Part of a small language model's weights: width 192, normalized queries and keys.
Each number is 500 + 25 x the weight over its row's rms, rounded and kept within 0 to 999. Layers, rows and columns count from 0. Numbers have three digits each. The size before them is the row's rms in percent of the matrix's.

# layer 5 MLP down (transposed), 512x192, rms 0.0911, rows 273-297, columns 0-191
097:517529451496536514485545511493492484546511482511503494477448492484492543534493502545494512500472532513498480489476562520490495515464494563506490459516503487521483537505509461472461520505484502531525481484489491522522480524486537496494523486507517503462489531466486501531525511523527476508499502451508530511473500504530505496502525476501567490506507520484534528497479438481521451502502481500515474468552500511523541466495493497509488506519493476476490503456498482496525523437488413473475512482533499509472478504491465469522494459475476510496500533541507506547524501534476499505
102:511499513493469508483522481506491521502466490482505471482534480506507524506490497522468535493468543493516511529490464524514477553469485514507484520536511511540494467427516459496536505549477461502505483460480466448479459495462515498487498467486495495463542458496561485472504480449512498499476492444486504505500513462482509492487523478493505517496524516474521527556506513497496489511492516495498500478536540457499465500552500536437451474492509506474506538546499489474479507494500493508480515515522494531502521447509551489498516532480471529460500484551525502510498512530505505500
097:495481519480522486469501523518498494489506469494518546488518491461553490513465527489519477503481495487511534538494503508527472482537539477493474514513494471528508520510509465460510508503485510498496490517471502522548493471471454493500486517507541481468491490534493547488527480506486496532428504532543513522499522511464534407486498504506465552510493548489512495472510460466528452508521492539525527477525553496509512528518502510484473472501493502528490488506513491506530517519492484511495543522489488478520485559522478518500514527523448478510475519492497533450498498476512435522
097:459468530542510537528467513546496482478484501504514523489500478497467486498469499502513484489503521479507520494504478485499458559500505510519511495523523472495534530475486456477540475531513475523465539500526492507519492492511452496512540481488497512465516482418515515449519509471500477563533496470483546471542487474503486522506490525490494521555502504546550497497528529490501484449512518485538499490515537456548495499531495537494519491542516504530472480467484521502503502483519526489470495531496505493539525504516494499484516506516478515516519482428515484492517517559525515491
099:497530464495504506519470490526488499461468505522501472495502524468507508507487528515481490459488471496523439489483450503470456502514477498495490459487505497512466547496493483476501489534476519496560462546472552524506487497431465503456518476496498483512477471518466503492525472493528504520473518482505460511510491530504504534496535504527479511496458441514544493505499484514494517483475467500494515501484491513499477533477509490556506495494532489524519501443446555516540521529498455531493468508475491505492484457471561530503504495513486508508518557483520479481503510498510448494
096:470479449511510474510540482512495507516491482498481493488529518514505467473521471519508514493463476492503478549502499480493497464459519501457508519479502509463500455487534519502505527537505483516523489465531541518534562519475501485507456513506499466526462533486487471521536522492500490502505454534494473511505512493462500509531481534503503498500479497469533559484512485514481487515558534531479489446509511491493443484505530462467512471489499554501532511518505529493459491490522509486498492516534510466476475469532482541489471550526525535498528512466499446501486543520463523459
095:483518446524538512555501478532516503510459484520553526479483520475482439518496495493455524545520514455460502502478533524509461518495549485489499491517497501479549496469485511484445491487517509500512505509425514502557501516491502489515512486489539504480508475469493523517509505529542520521518525529493506508511483478499488472473507511475552506507463488527488503496466490528498567484495507540484512456467459468518519512505498521489541555492483478508462522469495506516481513499499476488492521541499511478494509536492478424523508486486483476465524533520504504537489510488510509480
094:476466502514498528514468480498461479533439471489511503466490524508475503526480465491505536503523509539542465518467520482543533484515509505465514508510466476534552537507482478470487511479487477521489529486504523489497494498538472488472518471492503467493483514453543525487525539484487533496478473477451482465529505485539470484524506508520500474490544525487472470482479548487468484485511522467478516555486518499504499502529536502481492522511466510522543472492468514483507516496525522492499500517519477493573531497521520510527508583498512440475473531492493498484493530475526510520
104:503517497514580520512489491485495433541498474493447469494523527510483513531477507509471493471476513513510521509535497504540464553503520493548521521504466495485562480471517499480495463489503488503501512514519504480528514502490485480502471473476501466509499490472496494502524509502578500484514509506435497523505483502476478504525477517514508520517477487497545531525501526504462494535483505503492482530507525472472547505512477475507514481504533469465459473549518450518533469525537536511472527518464484466490498475557452508501480488507519473487483540498518515494468529479470528474
100:485515503505507495484556476529536483521482502508485498481520508528522524549510457530494497475484501480432480511527524538504510502470514474506478468537523533464563505494493512481490475501484542522454494504481464502475450498472553505520516501466546476492510465485492519473498493501454512487507492486491455507486516514481481519467541506496484494474481553517476526460501503511497475493511504497452487522482518494529530502485464519469507516532528534528514474521502516441483529521481532522473508518488465530547493526512550496454502514473512514561487494532480550477488515517520479473
101:514509487468491487477468477527484488493486465553469467490495516542483501465484502501482531527467471544541539504502469499481528450523490510477496495514520525441469492464487520516481463449482493529525492482541511512474509497557489504479485485552510534501506544491495508478510495426536479521493502514505512488520489560484479451510507468541512511485505513523464514483516506473456441554535507501507486537471482551458488505481509501522511556496526481493499492519510539512502522516482497489532504516521502514504513491481523504515506462493515545511476458459487483518496515493505462493
103:469526470521506484542548460497476510493510514513503528514491527501533451512470483484486502533485522531514481546512501540511504490553500503451532508496521526545459504510473524530515509506500469468519489456507500524471442542497468478524481530515522474476459493486542471545524466497512508489482534524514498486538539501525494497486497490559477466521511512512495516528483488511485492548501461453487462454483517542453525528511517512502518507466499482487509511509519540524501485499469488511481509544492532493533459517519503461488531492524492492453497467526491546535502512485515506539
106:491516509520512524498505528474473478481489535503511498530517506456553518529459495475488508508478495479521500492515463520459502510491479482482480461511498521514473526525470501511509491502496502512513486485478520511486502552503464474512527513507506545507470498527506482469537456516535541535511510493457493496540514507506505466535492493513495462466521462516457466534531512463522495520483516598502523509505486501500476510526470440490484452462495504510514522505510506521481510556475505506508488521453544552497495494562510495480509501494491529504530468479495506531495530493547540431
100:476481461515492558534467536491535496536513498523508516517503516498537513500495524496507528524502457520488490461499499475478513484485492516514493485523488505477553512449527487496490515517469461510449498498506514519476450492502487497480508476523526554520464486527489476514526529521489500512511514534460463529519539546530505510523519464478494499487486483502537538480499471505527490525465447491496539541541477495481522509459505490520558495493502508539510528527495486476479496522481498496525468484434494442515500428499520522505506514428492493500532502548510535481512491508502507511
100:474488577510478502426500529515526477471456525527498526491471509501548505533474473479536507503500499529526498462454494530494525454528479500512520532468528512485479461530497511485482487474456498482503450509420505483464514470499500513501506495481506493489483468473498468482468475498498498489497483492507481495481455490540486543484503479506457523553518528539516501488482535475505494498454478510510519501528506464504497520486483520461543545483471498490499528524503463513492532523522539497472541492462531515480504538485491505538478477509478478489487519517508456512505471533479482501
104:536528487544487469462484503462453506481450514491510515525508533531537519512458494562503529506549504487498468495477480499536477485456509476493477455500562510491480534501488518527521509550487509511488541478525472509478488520480506521547500501563519473481486448488487531504506441508513533539502527487491460477474519513492486515536481465471483499479515485531515513536499471506491496498480511506474534471459510538490512498472541479488514522514479506491536503473506471465482500484511522473451506482523487526517476451518490528550507531488464491480490527524507494471475484492501533508
093:477509528488487457510479440515506457509484541516527527456485514499520547485437539489461514503453522502495510511488501512498511494524509503476483511491518448498529532536499534514517523487503539487528508489515462503493506506495502486511515516527537489513508508532524492473481488493487509500426519550508506545460453496479486531507465464492520481458480549504526520536497528506489566515492470507466506527502464496486509495536502496502549494523485500504537531502457513475536502496486472521514467517508509514520481513498485537471496499457533508478487543539471528510485482547543524463
099:535501468484479502494495463439472458526530502527497518526488439505537423457537506497485463507492484512430463534494515493535528518496481521502498516486511479532467479543520476521506507516527491531528514471463527508539480500519527523498487505512521501500497503480505463505516535555512505505441495511447520465514509456515472469482498492510465509487512493489511516478487505494523488490509475482510535485520488472448502495519452474471505457534468529502493485547513552526495497467468469493535508486512462499516544488502497482444504510497478503512458480486485501487475507494507482504
098:507513498537510533511498480516457538481476532513486456491511452504508520535545492528500515485524484522482475540458502508507470528502522461502560483460516439519484452495531472506530473505480505511501528464525548475467499524531492504470487538553510469452494508474493521498497508499457487531536493513491480525495496513515499509523496502494482546485493506493510496460486530489507497510482462476507483497519484501495529489529455510481531493486523464478496482538485483453475504544547478474512502458483500418480524507494494526483516500504495506465486455527524536439501459493506500505
094:482512507449477451491483519499421473504489504479487470526525445507510491482497498518483499460509490512525525491523495526461511483513487492459459475495495540500532490468477483489494549468492510497523499488493514491460525495491458529500524528502525505492469500475488536497479510519501487549525516459557485514539500493539514459489518549516488481488517453496512507526500512503486518509511505519468472516479508480490486518523517447489512540511540519490526570483537491472516505486525484515484458544522510539500507482481504512510496534488421497499469496543440483517478486511486503453
101:498505492508483485499481537534570484503510512444496502479487490475548520509501507526487540491521477449479520491536527486489514489523535461449477489535493533515533477561461497503549536541476503485491479494488499481467494511489484479508506521490482517555497492492516517505488458513496475530523530520467523500482511497535493499454487529486536483532463493453507531481515519496502521515491512528474464498490511530494494508477478456504536530497512545468496533514466516459517479513531502456496534525487466462543475517547485514483538531501501507505492515506483459500482475528561540499
102:501491491476524523506493496443491485499523553513476476487542524516511528548525493536504490491552495470510516477542485451505458510499501497496464480492516480488427498523503541498494467495488456509505500498515483466481546452492522487450466482452492521520472485504455479513500484518484522493500509507486479512493494523508486497543495496452462478492496493493498505488508553508546520497461491505434483531519535511504484487498487528454538532492481507463452453469497466510477485458519523498511525518525525543492460503476475494554499449505502496516475522466475491474509495480512499511
103:531517480500502473500503524480489539461507498482497487485471482526534496543549488538484506474489500478509512471483456480520483523484530539487510467511476504491504511493500516508558460490470450516492517521529498481469487469521483500466508508521534468498508488511494515489511511520541513479462535508457504477491436533465499479494501562491478507485517466542553520482506519453567492520560481508530501485478517523563490529522492528503480495433495495505496478520458506490456515567506539532493510539531496477506479499523504502500482509485512505456537514510491489489491490492509506525
109:488509493495471499535537517455521485516480505474482482488503490511501440519479470523508498484497515484493507506531485477500530490505488478502442519533510525451463493495526502513512472504497495450534529472504490501504462530488476510475507490540492468465491494467517513525513500477524548515510524485505495514539527542500505503491488532491530512507536487502465528476515479521526542479489492451517485514527518480468522514529487476501512505476518501500471537524509482472514521442496485530538497448500527519484527448492560562519527483556500516503486522467468476571552507451473491478
095:487504509474531560469443497562544487456531510489486486522523483506521495477512471538495511489467515500475506500482494501531479472513530509483513511495495516434530498538482559491499467500503466498517507528449513491482512523479480473482476489497493495485528502495455526492507514503502471495543532505462536481495497520436495492495521469451534529531550496473477497565534487487509473500490487501507442505487485462519475501502443518488496489503486496524489517492514499516496533479427493499543500503480499495511443470503487532486529525481547493496523478483480500505488488498502512448
# layer 5 MLP gate, 512x192, rms 0.0695, rows 274-297, columns 0-191
102:441510506507465522520517490492510545461512492540508534523493552472518499457495495529542459528493485521480476512497533480493521492488486465543477447504492528545471535470508533501450563494521518486499509513537491472535493494503518516525501503528500534499468549487464502479507564506499486482527503516514480499483547487565504537520460519511484491489491486519494464497513528509479494504447478536490533488541515498482473523464476494548478481519494498502463479487489543491532502506493505496518479505488516469517462511496458501494483456528518516503559509477500477487478497464478527489
098:521506500531456448481512484510491506511520519476497480511533494463445455460501474496497478520483488531529460519527475488488463525485523557515483483455518553509528502512489530505515501489503498526495519476523455493491524508529504493495504509483471505489536464524517518554504506484482516482528508483486484513495466526485489534486501520472499490494496451497540523538515515503502553553542517492450459485524494501527482500493524538477556521505520471498547516523501487479511499475493488452482474503534455475485478507487537540466535437492494492480479515563497475487490505525500529534
099:467508481511472520476491548504491545505511540512491484532478519468498496504474471526521483503511483540524509525481472456485482506497484518468491497443497520504500514501509519503487506485465527490455511522467529506530475529446494514527517486463483514526499508501463504484507555502486510446524513511475513543488529510541534497526484518531483536546511470513504447485506537487481489545510492494512479483522480509535503538485535491501541509520527503534487529511530421520480500464503521528496523478495477536541472508510586537509498520514468533450497486492530480479468518506505504492
094:515511498507483516500515525503460485546519515493535498536505541497517478490515499521491491500521488535543500494498482518529514490474477516517480500536503509494511536507456521520485471463508487492540527473459531486520521474474470474500505488520501467547534517458503486485465468513460473509482483477485453520501515457486486477552514511496469495500526494480491453519470526526516540514494486542468496472473498504508467472468495486486524533476517483445452507514467559462503488509503541485493504485530515457528483556540493509495542515465494466522452503559494473498499492523492538442
094:514510515497514508421525578472515495461511517484505494534445467492446468480571463502498522484482513475502506513483503484470498511507457491529476488505528488498506499521501492496508522516465517487510472504488464475513457493536532489553487546489484511500546521523515518498499488521505482546466474447478498519512532490588505464490504510480494541491506504514503483533503465487507504509501458463423532467484526490525498478497492529496537516477471500505513484489527487517497494517513499505505509486442492508495499516498475496483493500484475468467535531525527506496510485475540494528
098:463535549481487507510494525490480467470465528506518481521480503490475531510471486501550482454511482542504477527496477515475474498530505494490486487497509483483481505495492528505533553512463488485491483484498518511494480487526545480468502473546483513484488532510527444546497520454483502494495474466507490485497497494512519527490482482491495493514496467492519497513471480507515446486506485466532461515494523553449529483524516472507482476448481535533559445546548491468463494511490461498468473524528471544517512525570474488506470540481495486485517506481497459494512513471490476510
094:493525502497457490467513482536511497529521499519474519521525493462512505505486509535467553501516525509504498495464512496471498517559478476520483486514477452495460501503456488456511495497536487488496519486501543512486482498498497545494465493490533482507524483516521500531479475468535547432504490490501537518519470502466483514480448536554466529537515478473527462541502523492553481491475497540495487511487522511506498453475567541502494539490469479530494533465500494495559488469517489480487490482462512486506490474528500488526442498490445494506521497523486532509502490512481480492
101:482546476487481504547444519502480538505539528523562534553511462481508520467536479484548470499480524525502462487488499522447509446501452472476493475533467466526532519533517473514500498520508517461473492516512497503513505517471482475523483528504476530555518484509497482483464498490492518494472506483517471474513487523508559525471495508468486486482499516505478488488530481495520513518525481547470485480462489559499464492513506503527485498500515488492503510459502544475526539523503518511506500484495516482532472516488481480516509498528506508510475447517500476464534519573509468481
098:500485481515520511485481466488491467500533486502498514509511561505470504542468501510511485494437516488480497517475498497444498547479500538450505497492495497499550497494525498495510498514464507546498473487503487496490490543523497513482491508534437520463500485493499501497495486487475473480493531495482471497528537503505527477487481438473516452500485554542507463498465511425522458471516504499504447474477495518538527504493471494497493496487488509504486533451529539481522500500507520509516529478527511474506519501505495498505444461479540448517483454521548501502449500501499501443
106:495502449485494525492499495462512490497493499474530522514508507500522484490504510482491500507449560482466502504506531500519510523489541461518464500486490465528507515490520506518493515513508487438464443523473551512497528492464501463543479499504500482499461469510512482523449500519459542520520473485456468543539461495497519540459497515474495493495529512524497489498458494484533538527485505483479529476482485507535508486505534494490483508467516511499509514477486512486531516503530533522559507488482527477521480508488512462502475485553473436513457475538450519482531474555489525515
103:523499514546478522441522525532499483554535514518475467530512477485475485510487451488519523506519487481517505493525486503508499483466463530509522494511484540504496490524478554497519507488512471479516478465489468522537457495492499524504441480490489522478512498543527508515519482506505498536494526503510512444496470508506476491428457485514472448524472448477491523490498520496490527485490447509488460528515489553536498469482488538467533515538512472524505458520492501513470491489497494454493500503515498462508503525456508524490494484463555488452538510516489520466508479479485511465
101:496503495490506507516484499534554446486500451507502491511483498502461501493518516531473501473522483488519484534547510508525522528505517519484528506514509491521514511500479523521447517512504520502469551490516509543522493461522526533514496506537522529530541520494486508560471500480515469517465497519547482520488512499497464557453471534528481482544448500540537533483462486569464506496486496446512470491532500541519499479474505511499504476533492522502465499480484517498505468460512486517513484501498473492505511464451514507475479497515524468494512493516510507499487419480497542529
101:571494510531497480498534494491484488513508512527498493525541481542486489470536498518509489510499527528514566513448551543501560482509494486468509490488530491529500553503494513482497501490513548488521509462490537525520488529489488495551456509503521471498532535481488501494498455515518502502520505518513542477517457454498500457495495486472503513504485496516500491497479529499520544449536557502516505481479516488513512517543488535463457486502505480512510505497471499529493496516508517512560494528571529523492477486513484508482506484557521496469467541489462452487471490510497485508
102:530529532507545520534523516471470489507533462517515492491531446515498493456490487532475480495511481478459532549511506504474498553454508491506536467529454462512486510451481498482497503555553521516450506516539494499498479549512527511494494499532510506487521483503491494527524522544502497488500500473479495475486547522503505499494516488502516465505493448485492544484514498501510553507483542444471493480473515508513492507518530475507465493520511488463535506461486510505552521479474503529503482561484491484484564479505543525495491538520501526515519495498515530492537535481506475489
115:483486507511499504491504452482474536488505491533489521490528502507490468509474498471515475507488455518503472539453505481469555472500508546486553482502487508501585510538541528451477510536511527496527457447500524472534494473479495518519509465527501498466485522465500505468518506529484537488496496467502492486483517499485438538527471480478498496474492437516447505507486484508445497482469451527487501465466455459523499463492483518530536506472516500496503514511516522493500511527545495485477508505491456490494531504516506495536489504515478508481497496503469474476474525472538498518
100:545515480513502520495498500495526509494515520479519475484512477529517521527515490515484492487524493505491524523494521454538500490478490499539522470492461549536460537505441488489503488491543500497492551528522551503543502518504475489482472510507473485478472474481495503480529523473495515502516511476487498499496531477515533492490482503489474467581521497521484506477533484475489478489501521481535493469492498503469515451459524545504431466537479503477460490495528483498483499472520562539504548507473501463471472475532498488538491537511447501531526480487483475456495533452523508513
103:477476508508512473499533511497482504514497492530514513498497492516504501463519532499500522500538501506409510522477463535504501501522510478503540480510503489540475493504492518492524516512530512535510526505484519511520500490473552545511515474487460532503473508497463483487488495529529480517523485497471515463468546489458483455506448486518495489511482512513528512483487531554500525525494491476508482440523544504483516502477476541525489472495511493465511476476506496544509552481494526478492485530498470570511540482519551517449488499532556451510462481516480500442504517497525469511
097:524511516516486491495517472480526519462484510534500498482526493493506515523517532497507538478489505507504471534442479469507480574563505509516484494446523487453521442482551486499500496492464500503520510525464548480447568537502469482502480493522527480526491519480514545523496512484478524505504490532518516524502491537519526506509509471453436515495503483481509490488508550512495482484511487475510498563509475502470484512559490513452532515508511436468484513527499518487469520479534486519496466504496480449517476481502493490514481522501479535517475488496479526490476515494500478512
097:512474517481495451514512525509512480510439555502505530521498506494445503561444487518532540483555510475533482494519450487486497474501536476517493500487517465523534480456479463478472509485512515523460497532526508508474550466513501522489512511483475475497484477516480485523492472526496493530501465463495526452490526489493518513526500501494499476506522509462514522520491489480510461502463514480509469516505491490533523489528510504465506506495497517534498545503505499474471526492521442508553500457514477491498470471484451527473513531444521546502518493544513537470461484463516496509
099:467480480482489442495483496535500519508489497491480429502509496504513484460500506521527462523511490488485488462484503501517479513443466518485485495548518489517488464539472511465516442521510509469507506454510544482484477460511520509534512554512493478476484499525477499553517471530484504502544533487502457478465457510513507461481491480497531481565536502548512495487500509491566498532473496517488531498495497466512482549536508483518546531551517506480499508513495469462500467501466487503473495497507501538500512478459478508489511552527505493508496511506471512514448514497495487521
097:479524492454532516508419538505497517510518532510516504493479478480490472531492483468498484464455541517541477471467467495479521513506523461456442480495521520458522511484536478524493495491519472512478525511498490496464489492481439461496506484502494518486492471487459540475465493448513537476489497547512455505507505515513513531474519507452504497442515512492534520521469516476473524492515520548458502526496478475505506539512490511490498477469499444461509503500481541510483496464487552529507512514480496480506533488482506484521465513511530502505455476542511508487525506522483489509
099:477518461496491509502528496510507466501472474526518511504541516534486513492451539456527530514492486484484495503515524526542500500509525462482477522516529500491501538513522536506455550511499528499540523451516506467547475488475532502489515507531456506530477500485537466507488496501495479487500500545492537529479515481485507506486506479523488558491448531480501480505486501542452498500484529467482518482515455489437504514463494498527517511527513525541528527466507500525519520473513486520490453462455481583498512482483510511496528546518473485506521487473517471513488482491490503442
107:484457513487523475442470495523511490516490511484518513492503512438453547509517440526533511514526491503475533490470468502453476518496515513490522498532454486476535469512522533537508516518504531464518460524518510498470529511514551480489511530500536529508526494468446528509479507487475480534513494483513505483502500491485501505499494504496514481522501504513520509501490521535476503473499512537497483511529542518562510534490443512472534513476478477490510465530497515522482451486502535488462488558523502478524543500480543515507464510499498503514530498528524470449477537516514564503
093:480478489500533486503519526486481520471515510505470486561500531466536498485520482504522497540517495493499521502486492505476501462460473472552439477499505521516477559514528515550514516526511484526508499482480465552528467466476484499518489505453513500470479496511469485469492528515453522495507514436503482489512495472544523493527506495505472525502546450482521517511528476508540549529512479486465502474463490466524464530484472489491520488500484529473484533505460474509484472504513511491487483504468424492465518489506523488466533504527506467496507449492479461492521545505504511489
# layer 5 MLP up, 512x192, rms 0.0685, rows 274-297, columns 0-191
097:521459515450452451482520502496509490528523496498470502489515541530552523510493523508493500487479515504510525506494496497545455522490464487516474511528483507527496490504527505517549494499492510501518515473462524518467501528466474506450476488478496486521535457516528493494478481476515524468509488507515545453482492487486534542491534480460499507458492497512513545509529473482492502472495513516534472485481513515484484504531484507531505498466468549496473474503493505513493503516460460576488505522495513538491494524508534459534461494474451500561451496536484555526493492528482482463
095:524494466530490479459497467470541510482531477497496467498516495495501504446494498480476504500563464545515523551480512510488504496480462513504508509528508508521496446526486502412540519516517480472465472500511496536454485514505507484530498545523505500481460525492511494518499485472540512472472500523503519501523442542449452517500516500524508536500459477526497508519529491500516537513533487462487507459509463507525490530485466488483527518485497503505522510477475564473521496456503481475475497509473532506465454465516528521479460476466479487510497519477503496524477503487482483496
096:480506483504453503511550525499470522503494476520461542521509493472488516477528511494503547526477534506538475494528492536506489497520479497459460528500519509495480446508517516453503504442568498510476473489518521471509503527517515528500518494508474526494471494550516513580482506511502520465481484502477512492502482497479475471493543501453514478545448487499484521520504475514518542521525520526453481571501499510481514521475455479535484469481519522500527491457523528481505517453500515510523507498513535514504497501482495512487474517504480504434494515532518517476499467476471515461
100:527502456496508465503496508502476512490480501531525539513485452500503467490500494523486512529533511484554470473495516462500469460496465495487512471485474533478508509444480459480469483460461544453557458537490496523477471495487509519468480499526495468496485473514487485468511501453524487480483487473508501468515498532534517542494519515545546498519444476461510471494447488525528543524475449495508536527519480463489541517479516498516495541511483500508491488475501500525520488502481501507472433537495516505504515517482522508511530524507469497534520541459509486490517513499499467528
099:483501523513469497495526546511502453471517534469486523525468474477478505514487501530493488459497507504541495456486511500503510528508496503512483510491512480518485541486440481512496482490547485476475527479482517494482460469528487529496527502536434508480529471523524544512516500531486442507478526486495500502507492456514514524452511484468488510488525494523496454475515533482473462485510484479491504555545453514489510480498502530482520523519501469507508499508477423496514475506477500512457490502494496503545494505460470486480517463445447473523452493516483519453483449503516477518
096:462558489494519477486491554508494525447523546530514565496466503495515485491515505492512487470511459501470514486451504547475521497468478451546480473498491498484503489504533517499505537517487516468431492504454468481477494466545511471508484493528472514489494498524535518511484471486509511475498514502495457478501505444526514443518516500501479499491486503502528497509562471493519497471500521473524456492529507507452489471475491499492472496481503519535512492510518535527504495474523500479464488548485519472497501520481533520473529492488449485541477507505485460516498544490499476551
095:480505475494513448536477492495532506490470507477525501537524527485549521499478485497484506524532503485523513519495487487541485480528429541526535504531531492499499484490476513485463508484505483496463475513502524489466502492507502491511473485502503536489479508533483525472501522537470512478499500491500462514483519503510518490516509503510528520555456495526454494482533466519514503465490512480491503508555488482519524473477543543486474476453501496509495481490533483509447543514498571500522535489458508493462517497557481487478486545547502503490473510502447505472499492562539466449
092:527479534505503507531501527492530481509510468481536501494497492522490487463541495515512531496516521548481498516491493459493520550500530518507480520524479511499534520490509468493528484496504558484480500560514493494487520521493468511472525497493484543515491504533533446565493523431485499497528479487478526500457482563523497563497483508507501509507529527515509538550466519524513515502481495462503483496526504502490532516495508508527520519494530491501498510531522498548503515499524524493499457500447491505534521529516468531461492468536569488498485468535515513528483537525540531470
099:463489500499447478501483552499478511495530495485491503454456508506480524531502523474479502511492478469495520519501524551495534466509495539495493510500508505495465525499466488545499476469520512519514489510488506505470461443518491517493530526520518489540521540484522472523496500474469504457497469509453467457493505511499504477475447493494476446500451545505500522508534488483491513506487506475509482528462518497454530515483524489442509486524431519511471474496488458470491524469504526482471468497503508490513474559484535548493515491526524468519499545473514463500518534519471497470
108:493508454516535501483533530517454495498490486485511489516521537480489491499494532463483484459477495539494485482528531534486507503532500460489528533524521495558523420478475494502489476514513477512504508490468500447514503522514502491496511486522477515499483469512537490512529462534502547474507509527520496501540520503543468466489529502488517514512493453464460496555513457490470494500523538488487503563519446446473519504502498509494521534505489516512536522534461512487497503520481454450489523534499529482527499459493544510523476491510498505449482532493461494491471485527489487501
100:523479533515499520468488536513501506545498478482512472479503517488486541490504498485462489472534495492507514506493481493518470481461524516511516490511501480520502533481526571458444485530489501467490472491479508521512513487531521537507504492493461542509495516481496468463467486525516511499508474516528524506487474549477458509532492523497475487542489515480516532545485545503490475471490527527520533515529531481525532485478488536531505510535527460520450505511509520452473509516581526497507486492474488498468510480524477501503471511538466527551521570480491472480526478475492482461
105:494535530490524526504518546479479466509500477530476476517516460456540511496503519472484492451505478490491475510526504531525525493512488484475527480497508492538489486490486527458528506508549500509519493476468471512478476506519518476545516450486506524581451516463480485486498499510514549547506516487496498470482543484466530462481499502514517477447485440542481490510499460518484517522478479450508484529511488498537459494494491484484503488523506486495482517470558529538504502515475536508495468501461485513466504501494484487466439521442509494461489496485515515529528487496524499486
090:535476478558546545518508523469469511478483545537479498529549492565485481532535481511478490507522528506478577515485507503517515483515527525494517520457512470513470518518516501480482512467528520534487509463476479496515530510462479468535527539460505500478487491490446497481535543515494538486527531479506509490512498481509519465509518475485488488472487490468486503506460505490477553513499510536463531496506516498484517498534476490490494512459484530499495508509476508492518531529504522472547504488498468541509502494540525539494546532518499483493438534517507509522473513491494534538
096:521498508514493533512549486471518496449491497501534450528523485512511478497512525550531484504492500515487550562505470441499494488494526457499497481549549460526474487435470536523482525507561496495490495492517500500454451527506507455475518495478509487496472466522514490512505505508481489505471492451472488486482512516487498494545528475467514495495497486501480507491492475505558539523545493493497527545503499531515509520491478484486474544522484512522520482512503473535529477512491462502508502498527447528528507487526529508507525532503502531499528558509481536507468482477486523462
104:480510463479490464517540568493522467514461497557478519511490495505487503522505528496517503543498483496523470497500527517494540444472433455493467486513531499497518499489471511514516482500512466480515531526554469461513481474510499554479487491519494497496555482468518518456461485531535474494511531475474496463515506502450507467506514438531493463473466511507514531514507486513501456501491525470522503488498520487482462509479531495488487447527476524519488498465519472468528539529479477524469516475547492480491522499493516482504510515509465498475485533491471537513520527477498489502
092:480498492506511484489470512484480510487515477472496496512489489492465487504493494480518496482508473430524482471527501482439508484441506522553519479473457505489481495511477507489535518489464489513475548504495526510481494495487511528540518516485500451472483504508503527477492540543490524484504518477454510470537492503516511509476509530537533480531511501486509480469498507446513488435490513535527489486489443513529557497465499565501482473493463462451493507541488513538460484487494525465511534481542492477494507467482489499489452523482482464522500496482474495501456532472489455511
097:484482467487491495515498540555533538538524496519472450497500514481511535480514498508524474532524514524480495497447476518470510520499483519496555519471513465504481502468524481491532523533493502464529484486526501482475485495466509510540528486506494523463548475555505504505487487503467507512508518502527516516472517507483471507526476528495554499508502453477542546497526479489491508495538547491521502504538523430482520497513519486470505514523460466486503487498457506475520504564500524505534537500495516553552494528536533490470491539492526502488515521542511536535517492533521496484
103:475498450492523539508501511499465501511505524499532505543473518541531487492506460472496541511500500507462545487507499488476495441446500509431507503507486435505474495492469523476510484514498507508488496483549512493495431504516508512494507496526560462443510523511492477517517498455504489549509509485462475489462503498470450485507521502495526503515484467453509496520531514441483503526490472545487528476506513501513486471473512510518510530490520519543502471480481480480520477521486457489505519485500477508474521491510487544441521469493543481445476493511510508482519490521518530507
098:515497501498519494516527511462542499506496497493521518482479482448486549507505476528511536481565520485474497500468506439537514521428495523497491530465506444507525457481482470469522496488514512495472467484501527506482504498529499523505543518460483484520474520532497512528465482482515526478454522467486505527510519510459526536569510513487494536460492524471496513481507533545508497484554480454521458518508483533517489503486499524479524478495509512527489492474502556502487532474502498513480491490534534514470505520505494461508460512503466537495529505480509546532471476503538499506
093:507503483505490559511449495498474530527493534535486536482455514519535526461571517532469489502511510475469489497492511519537514464499466494527506491474557502526506490497488484498501517476526498505476474479524502518503516428479496503500479486527496543506475501488473498482453527475537494436496470539506488501471521513513515507494467510506502484487492465518543517461540489493453499508523503504501490486489522496522511450481510451534528495509515527515475466468474482499471481473537499500508500492466521476487504532553462477505535542526483510500504458491516504486488537541490571513
103:487490518500526476510537492493487468479497536511493503492538473507522523489506462482482506496478507505546465478538517506530464486475499493521459527522492535556601513494531471476512488489509516490495526513526525505505513521474435510528472476479516514494492478464491490515466502504501462483445458528535500501505502480509528514521532501497495528504519497515541566528535502524512491527517513517543477514471517532464509487473486460534470475476522506479506533505528497496519466517465468459531498457505496519516520540559514507501477532495493488520500488519516520475550531499492457466
105:513534470503502505532525495481484469480505491487501479444501490526507498536468498514497474508501498398481481489473438528507544505497504501519525469509488486499480513503500513486533466503522445523476502490498523485500460475549488513477552507518484519503489483494500483512509524523498535495470496552478535490507474474502493493521461535488507497467485517549494497529507521515519475508529512506547462441508486507479521531476469505545522483489504476508474512499540486455500573521499500568515468515484498492491463493530506537498488502496479491502509516466512492511431470472496500460
108:476481509505535484492510516536522492481503497507466534480530494446526497506519493471486485531527467519483485505513444450462456518474456501497536534551499511503478491525510501487488495462489521447460475480496514491504503546553527501490495477483474496504483561493471527503534531520471529508497488452503512497495504460520498493502479539530513492567484500535510534489481485517514449482467504528490520504500507510520550528482471474504492553523501449488510482536530488531494524525489518520543517488483498534501473522470522530526492510531503457526528493523546483524503497474503536466
096:489500513484485494513507459509488446471479502541512461484527479474494461477517487507525469500489504521506501540517526490517489540456491546551503516514496514523534546500512486571505502479508500465496464501508511490513473487494495552511490503490454500539512521515500490490488511535538542517508503500488486487489483470572550501517454489460497515488501518439524533509486480531503508464516499479523476491533526513476495490512457445506492465471514469502535557471527485509539472473526500504471502531524478530512504501508510479514459526503461452519480483465512472506510484447494516471